config.yaml
num_hidden_layers: 25
hidden_size: 128
num_attention_heads: 2
num_key_value_heads: 2
head_dim: 64
intermediate_size: 512
vocab_size: 2048
hidden_act: "gelu"
norm: "rmsnorm"
norm_place: "pre"
norm_eps: 1e-06
positions: "alibi"
qk_norm: true
attn_scale: 0.136
bias: "all"
tie_word_embeddings: true
parallel_block: false
init: "trunc"
init_std_qkv: 0.056
init_std_o: 0.0
init_std_up: 0.056
init_std_down: 0.0
optimizer: "adamw"
learning_rate: 0.00406
beta1: 0.9
beta2: 0.98
weight_decay: 0.032
lr_head: 0.00673
max_grad_norm: 0.5
warmup_steps: 270
schedule: "cos"
final_lr_fraction: 0.1
batch_tokens: [16384, 32768, 49152]
max_seq_len: 1024
doc_mask: true
train_tokens: 315100000
max_steps: 10518
dataset: "wikipedia_en"
Each number is 500 + 40 x the weight over its row's rms, rounded and kept within 0 to 999. Layers, rows and columns count from 0. Numbers have three digits each. The size before them is the row's rms in percent of the matrix's.

# down: layer 15 MLP down (transposed), 512x128, rms 0.211, rows 206-252, columns 0-63
# up: layer 15 MLP up, 512x128, rms 0.202, rows 207-252, columns 0-63
down206 105:465451504473513502433502512539450526508493452480480454550522457463513468494542455577480468561470560439514458460525535518502522488503473587472561492526449544556511519531503481419476418472617473
up207 087:505399533483492529466522431450454428404560431432568494518518573488548533478458519465444561469478459404493414487462476419465447467399491491521509481448459521475484493530523507470481461561509548
down207 083:509497435508533482516558528503568531457526459524470440509549449583446468401524424532403445502512478437477466439480528550536494520594498475538466467518472561538495461487443467502443549565466484
up208 096:487448463472537496545575515472491499471604470533535377510517480532514558492428495526520448437425512471484523511488535483460457507548573493519476537500521494554491459460421548493472421535510630
down208 085:506530605535549474516487478513544481525457518524453525488484529530508430523540534509522529416469503513541451457452495494470464431466533577425526453542459451534454543562464465539494467509494445
up209 093:505482513479597522455499521471450531470528565437460459579509534516534482454498540523466510452491503521499539542507502442554491424459498471496414438553525515481458491499465534513511466494529627
down209 089:496488485496454557541485459481474477468521587521558467471477419514461555516516472514535553467426424534494504543457536483521558500536454468525485509495484537561519591473532407535439472456506494
up210 103:526531470497535464549570491486507492481580404493496524531526451445469503510517426508561466515483554498580524516513537532489523508453542526594536507498562531515540422492497491503521487420544511
down210 107:536537496511523480410535510476470476541391533478515471443473482546496489430553576487455499481542555553454445534536489575545503481507513485497398544449529498457452489512500544496449574588528419
up211 104:534437552514547526465464416528531483477513505475537452600513500528538477545540476468512550450548513496541488590461455449528562521445470453492449542456480544532481443526408470567529494434470482
down211 115:506497524501515552469532530453464490539507486553476512429440450478459555563463523497562461526500522454469512419445478463526481438484495538494488485454406527531525522514540465436476415533533442
up212 088:519441526515521534525555493432460508449537383466498522442465517530498536542430554438470521467495525482478457521458549418463551525496538479507486501475512514502463484510513490548460462461473561
down212 084:496545569458406414437504498521474495542518607546502479545505519519455488521534502502509512461500501478552554519543538498550487448481452439551454486460537526473448489520554522481475488551548484
up213 114:526526474480545476481424459418510484482504484489549456482488453497479541470466528522576529456492503458497438568513562483470490498408487498530501560535514507544518489526425464506519460428514539
down213 111:480515527497475547582454502498570519453509545557486551537524499521515474529521440539496503508511484559481536562529468494420495515444472506471494542479528536473482533535559555423504498495456539
up214 103:481487442439498513473454558532582459538491515526528522504512513457455504502443509571484523498453492544486454470493509499533468484543441507502465471459500541454417546497429555486503477592523492
down214 113:429503462514487399477567558504573502453490520565495461476591502499568489548459577435491491485564464525504525406528480479524497593494492515477480515535514507457508530419430446523468499530531452
up215 101:490535423483556452547446541565454445456471535472565542493491508512515537439517485527471516441487465497514448525516519538486520531462478496503469504451545539490545445510484567438505482523500524
down215 106:443532531568389551516517481518477528506599535513556541531474454569514487516433520468487537502518442532530458525514566474528502530480529531525490524508444480507478504417494473481523434512500461
up216 094:568472451512518474517488509527454414461487523488541416475531488489452436491457502551482464476499504476531499586542560492517449539498519408526596499482517532535471430487496534478505484468583464
down216 102:461531523454509539499513516467579527505451482495499543521568531553560331479528441470495517555489471520517581416502492536455477455493462534544504451475486466469513594461590547484489553468544477
up217 104:516502498535491465561569546561513493477500477500470538464447555554482548562445525515470468498429499548544516500506476481431525470504494490504545552420494567537544456445450518387524490502542524
down217 110:481516477577472503522568468559438515522509523560486452470531423460526469457539500562472491456533526466494504565479450545534472465529515496445510517439479575464491503476482535470518465477467558
up218 112:508466516492567531474495459468463450385469446461513427452493485430492507564520560461493546508520535534487485486468491493515467468468473433513508512447520533486439534509435453482496486486571566
down218 111:465478516487536493528502468545419514533454513542474523410541576479537411539538450529496473532427509492469525484493548496535527492531546543521567526512520548557588395495513469475518454467489488
up219 096:483443521513521473484499453600511517484519548482452389508485457451499471527529515496526519454531536496434506542500568469491511514488542416597509495508518549512502408490504545531487484451533523
down219 105:537543507537551440486505559463532453483526583604473520582417474493498503538533456461463475551560489529473487551514432499524542460545499485442454485511490439514576555479513479502475514546468522
up220 096:381495529482504495578405487433511474505508433503531460547531459489458534463507535486479548439403517435534476541469527455492440441479536554487539526590456547518535512496505434534424486474528559
down220 094:584514512563534433499422506545465512467547480494563481535502498500481484472554431475424475526441479551540545485474425519531430404511516572423493514526454489476529483473524497505569482558485507
up221 084:417546459463493418520515457472541531484558478502447448531463540520440545492498518465475501512417477492472543479470530531468491460504491482617551532507513503488501506420468523487488491470518438
down221 077:567521536470483462427493504481422550547485543514547531495512551458468568497539538470518498474528529539551490542533478522559464440492445452530483475470477481492497526591527532521498533496545493
up222 102:517514520467508532549523493573527530520517554449456479578508537499472520544622449492517483452508431570553524519518517510554561461522455428547467474467542512522498522511444465493472452463481504
down222 107:529489456482526527508517491481451420487483483484488553506459481448522472425438513524532477542552508509488525482510468529590552502564505464472460486454505485456459484521492456466518567458421525
up223 105:519496549510513429491455547438492466533560453499469450552464487498497507461454467500501525543477520470520548581503527468436462545462393543502487498511469520581486532486449550526490471419453542
down223 095:569446553492531479510546530554570489432540468488446494571515561489516493538543474502416536504544467480475530499548450497477423514498494607511461503428467408513525521528529454475532495539538566
up224 097:498508494495521500514562504541486459441530516491616471420560457531460543476435482474537492518477466512487454492542486473404499502495441535553462482464578541530553418554431483442447502418547521
down224 106:539531527586474532465511446414459553460445596459519459517485529516501496503422490471484486485578472494527490563443511457463451531486503531494488449480509549516517476458524441482530463450563438
up225 095:547509487461534525456518533475455453512468514494510507554495602557473464574543591484490511485428553563427479520527500474444556518436490498482507401464493530472537552438520538452446478517514439
down225 088:503528446503488482536471502538495538514454497533572545501463529489466504500461548453551488422508425542486491477519536467459475494549484495533483546530518477527494550541500499511537456572447473
up226 093:509498522457506463476511493577466480457460515461483461476548502443518544559503459564502464461511494520503511534556525567453522503439448514482536423479517509521477615487499513540455468489462452
down226 088:508410527564469465532478384516509456497499547468467502486466543509570447477492535472534505510539536504509498511494510428474497454464464674552508520437504379494463467492591512466453465486464529
up227 096:434550521488519445469432469441551517465498456478460491571553545498534490555559498511507524544510501497483505537461543557464520507552543505558497434447521541521495545463471530486512475536489510
down227 099:560476498539455478520484503484407550502571470434486538479569468438493450475472483504539561577480432502532514433514513513478488549511482540508551532556586522525462446526407463450498510524483515
up228 099:503419469534524492498465473485460473464476476456538506514515528516489565481444541553439413516506517465516465513470566464478523573483522525502453494470454520511438486548508527537404492582481489
down228 103:482490509505560509510487599487490447528502531449475525504535447496532521501506451555492537638527540477575533546578491494435458433502536524503536500537517561533505515476489440497473436501463452
up229 109:567456468527536464503461514503506522492496479491486430566487469436512543512577438525490440515437557537561546467522462486476519500478530490547536502555597543520474504511471487510467486383494514
down229 121:533511465544410548510506508492482569487422515507520494492436501425470517490503467420440501497498489503540509494505481429550433542484496493449459442486547512414506511564503478461481503511538464
up230 100:538488562430493461523525438522548425517495495506509482501541513473511519586529488586563548490521508473522602570510508523509483533517464448527489503482454513498428580428522595486547444520518494
down230 106:554465520453563530523458588520514535475463510486466427526456506472491456520550567517429478536585527484480526609573530508500505461531520514570466509558507497460521503545493532481467477556466459
up231 101:531546466503529483508493507440462495457488579458519514521484546452504542468544458529521486496485538542485537554483517479447551569461534524486498473520532539438476557494468507447461497492500527
down231 094:500541535432540466472575538448526542603474517588483543478447592513425489497504518506471432472511502520499468448485480534555499397503470431487496495519485522485521528468542443523482545487478451
up232 099:506446474467498526475455423472479464385516493551444492550547485523485511482512560509455519484452523460572519507481536462498490487417499464515489422570545521517450504514498536457439460481484524
down232 097:494489479491534513461538499515482457565426587537491510528460476506463556472573511480513481516491567488442445455516548526587404415504484411480489557542505500533533483530479509415502541511508418
up233 112:554555465532524544518524501484514516427536477458543484519525481524466531574497498511574477485456511456537528535465517503498528444444485543596525436481503523549439515462477458499499469477488488
down233 123:620490552446528494548460507507544501474500529520454454476500501507537457517535549509457462524532481502514460546525536449497442472403508519430533484474476521460478491482471551545508524466496529
up234 103:537472528427482450533479528516415483549518511440547423496524501462519496574478539484476500520482513500520548517559494462446558514482449442482404564419479521488495495513510554492487423433532509
down234 106:510526478498472522530490482563558484446491513602435512559540509542487463536474517541590438482495501453460520592468459459551448499462501491526508493580559584520488433578525548447542461454466451
up235 107:556457552494456442579511497526449381436495510460501469527497479525522519564512529512532479558520482485473443487449491508529510516496488460457490508433526537541501535466412483414480482522478474
down235 109:461514509499523505503538538518440583550485527512477526539475444444500520525484437484459530408560540529504512473423493489472467468483530523514531467559510560548471411570504495525448531497492566
up236 108:565533506482488510516492496540504506466555537507544518586527501518489534489491437491599533518449481447510542460442523493535532500385488540522509463492550543539503453509417443454508467471523481
down236 115:528489541518485479526467482509488522507486455559489493454517502493495446473572500521479462525491529546501427516543491540500486416504413523521473494533563563501529484509401471569469473453459463
up237 106:488469461470488461524483512525531491481481534458538511484499484434512554522604527534540540454402488497491528457464510502458454525526535480518498446430516515496461535529452510491459474505511498
down237 112:431491483514552507461443550500509486557550517507535491514477561472504493504518590490421515475482492532478542436481515531487533527434443515534552486537530437537482533531542484540510558588404464
up238 085:512480586441475491446487537531561534441498521468501446584532455506505514524504482539529497490567426525527539453496533584519426496519437464481469458455518517479389527439481459468493508487448492
down238 076:554493430581497492515519541507505509488412477501531468480468522477511503499425527453502521546523499538490487577536534408475490470485502525504524483550507575502486491523531504525529435441633437
up239 112:476499458468523493511443449496561509477496523494504529643462502475436486543528518516522588411528565500523578541441579461532528492441488471519423530509568542537488474451490493453487486454489542
down239 114:538461501488509591482493488517535510499446496443496540536433512430470487459515526471464551435500528433530488487484565432582403487504466472545485513572549485528491471529492412479477460438498469
up240 101:460500498502534447543425573547502408437501444504554456498479452505509534450464468534479465529513572579530571537554520518454465502539506512515530499476472540461464441520418525465489485501445515
down240 098:482493537504595444516454575576547529421467507557540456559512479558455459514584497554475487484550510544447540506534482465532468557462522516555523523395487504460480522450563522467510491523489564
up241 095:486460482473532404551498480480503476472470460456478512428589477517452469498397513509486418471443516573517443585491434517505550492473494487479531540471492540574483512421517510528451509535510509
down241 090:518468541534524566480526522515476518581460515460534508593471402446504441477556528465545466560456488448489485551458586458464515564457466495527534482487508494559459555482491445511493429478541495
up242 099:477486501516497433557455551503555514575510524443511472449496544507443523554517503472553490553577510554480517484514549463485572497495509441516460533334494530495547456464458507495461478488538533
down242 099:513549497451502506493433485551421514485410478481528519499483535465528432470416517465534527487467474480494457513488490475512480490525495507459524581494439519546508580520542465540456547549476452
up243 097:462541502491557492548501540486560493552551512445449464549475552536482465507462505517509443550432502528454540516458465471468514515502452485470421470507474515546523529430465540459486489472510554
down243 097:496522455524488498527473481539482502444533489540489472476451471433474516521505525467504529470536459472564457525503539611509476472491499476506473464434460537536521532484465497483475436411421437
up244 098:474516492505525498476466447481474521515557399510474512567490499519522573473552501507486518476420495475533519453479504498454586496462506523517426454464513513526458507472520460511418471476478531
down244 085:456454506460472544528468568538484503508496520553446478463405521488509548519504532541501477543521596501487467577572415482589426453439458474479526562498576500421521567507494558431518466498510466
up245 091:438544499520475515557491532477515408438492522551437488529495426526502472515493500488493529465451533435608451496488517428523487505508521412498505421472534552446458462522501608473472497473528529
down245 089:515493464495505550472535551401518584521481557563553458582519462398510454498563511444442599497505544560568468498540506537523448460543473470556533453469456552505464525547592494486532554493439450
up246 098:433530563522483498488508452446501518445505443513507519585486514456526486455449477517648551494440518532510548574538523436462482519480483478485467514498502520522558494430508480445484448492520566
down246 089:461473488483540474524478498470517582584444466455507488507426508539472398481561489517472519427471410483487517437437445548557551528502527483503466495482508481427484484497490555521463509561403560
up247 097:448479475514506468631543536537538506427488530535456474443551552495412539520540529490496518451439494468517549511445443445530497578546488514527487549442558523536469470452408505545463451475558484
down247 104:452506519530504463524476507518490497456489464510520542588493525514445525567489522487481489456398475615486459494552498462477467491537473462488535536461515606506493528470505447488541506526516425
up248 093:433431546429565459506531466488511515491574461469502496402503475559536517578535539458424513496513488539482438523483410483488522418459542564485446473502479530548578543497521465469509505462550557
down248 088:590532462492510426486488484509480485460434508521491445514453546517427470424559478504520468572538532497442523503491493541560531504576453451499463546452516537451470467460459544560521486513457489
up249 095:475591470532503467591522476489496496474475468422522535520494526431514467516481462468576521504424527451497516542412477458473472500453538459525472580522513539565500480504552531528441471493500514
down249 094:553468488566541500441495486519476534499555452500514460498502413460557500474460539467481494539457518412490467488508559568526527511486500555581552442629494483510418456482505432538542533516495482
up250 088:496481455507496480499542526508495510431528438548456479493494491483521519501515567497547557458496566542463534456436482496582479443482432419570443519506466483488519515493482586534486488463480573
down250 079:495526540482575506503494463438456466573478546464543528527489524515499480500512460537455461542485447470528432549566510514456549487470543530451533509495497650481501490466487403447529521519529417
up251 095:491449444532530550524480502512521485508455493525525487551516545521519507545456618459484515559455470457505526428450463434547489537516542498547506452481471531501506472456457490437481485522559496
down251 093:427539502508481524487505533416569469513486386505472556414524501452528523510479507562487455534455524497522473498544538466481451478494468497490473458605493492478486415514486481507564503437558509
up252 104:514478485498513499517487463561537441496522498539546501536561509481437571470520480547561511526495562551487553501453492477493474462501530491569521481446515533515602508517486518492535477516518505
down252 110:554511530536517475422510474413467437493482505517521519440478455512540447468561540463481562507541480461482550512458498533466555446426521470509529516517426472566508460424536512508491407475495543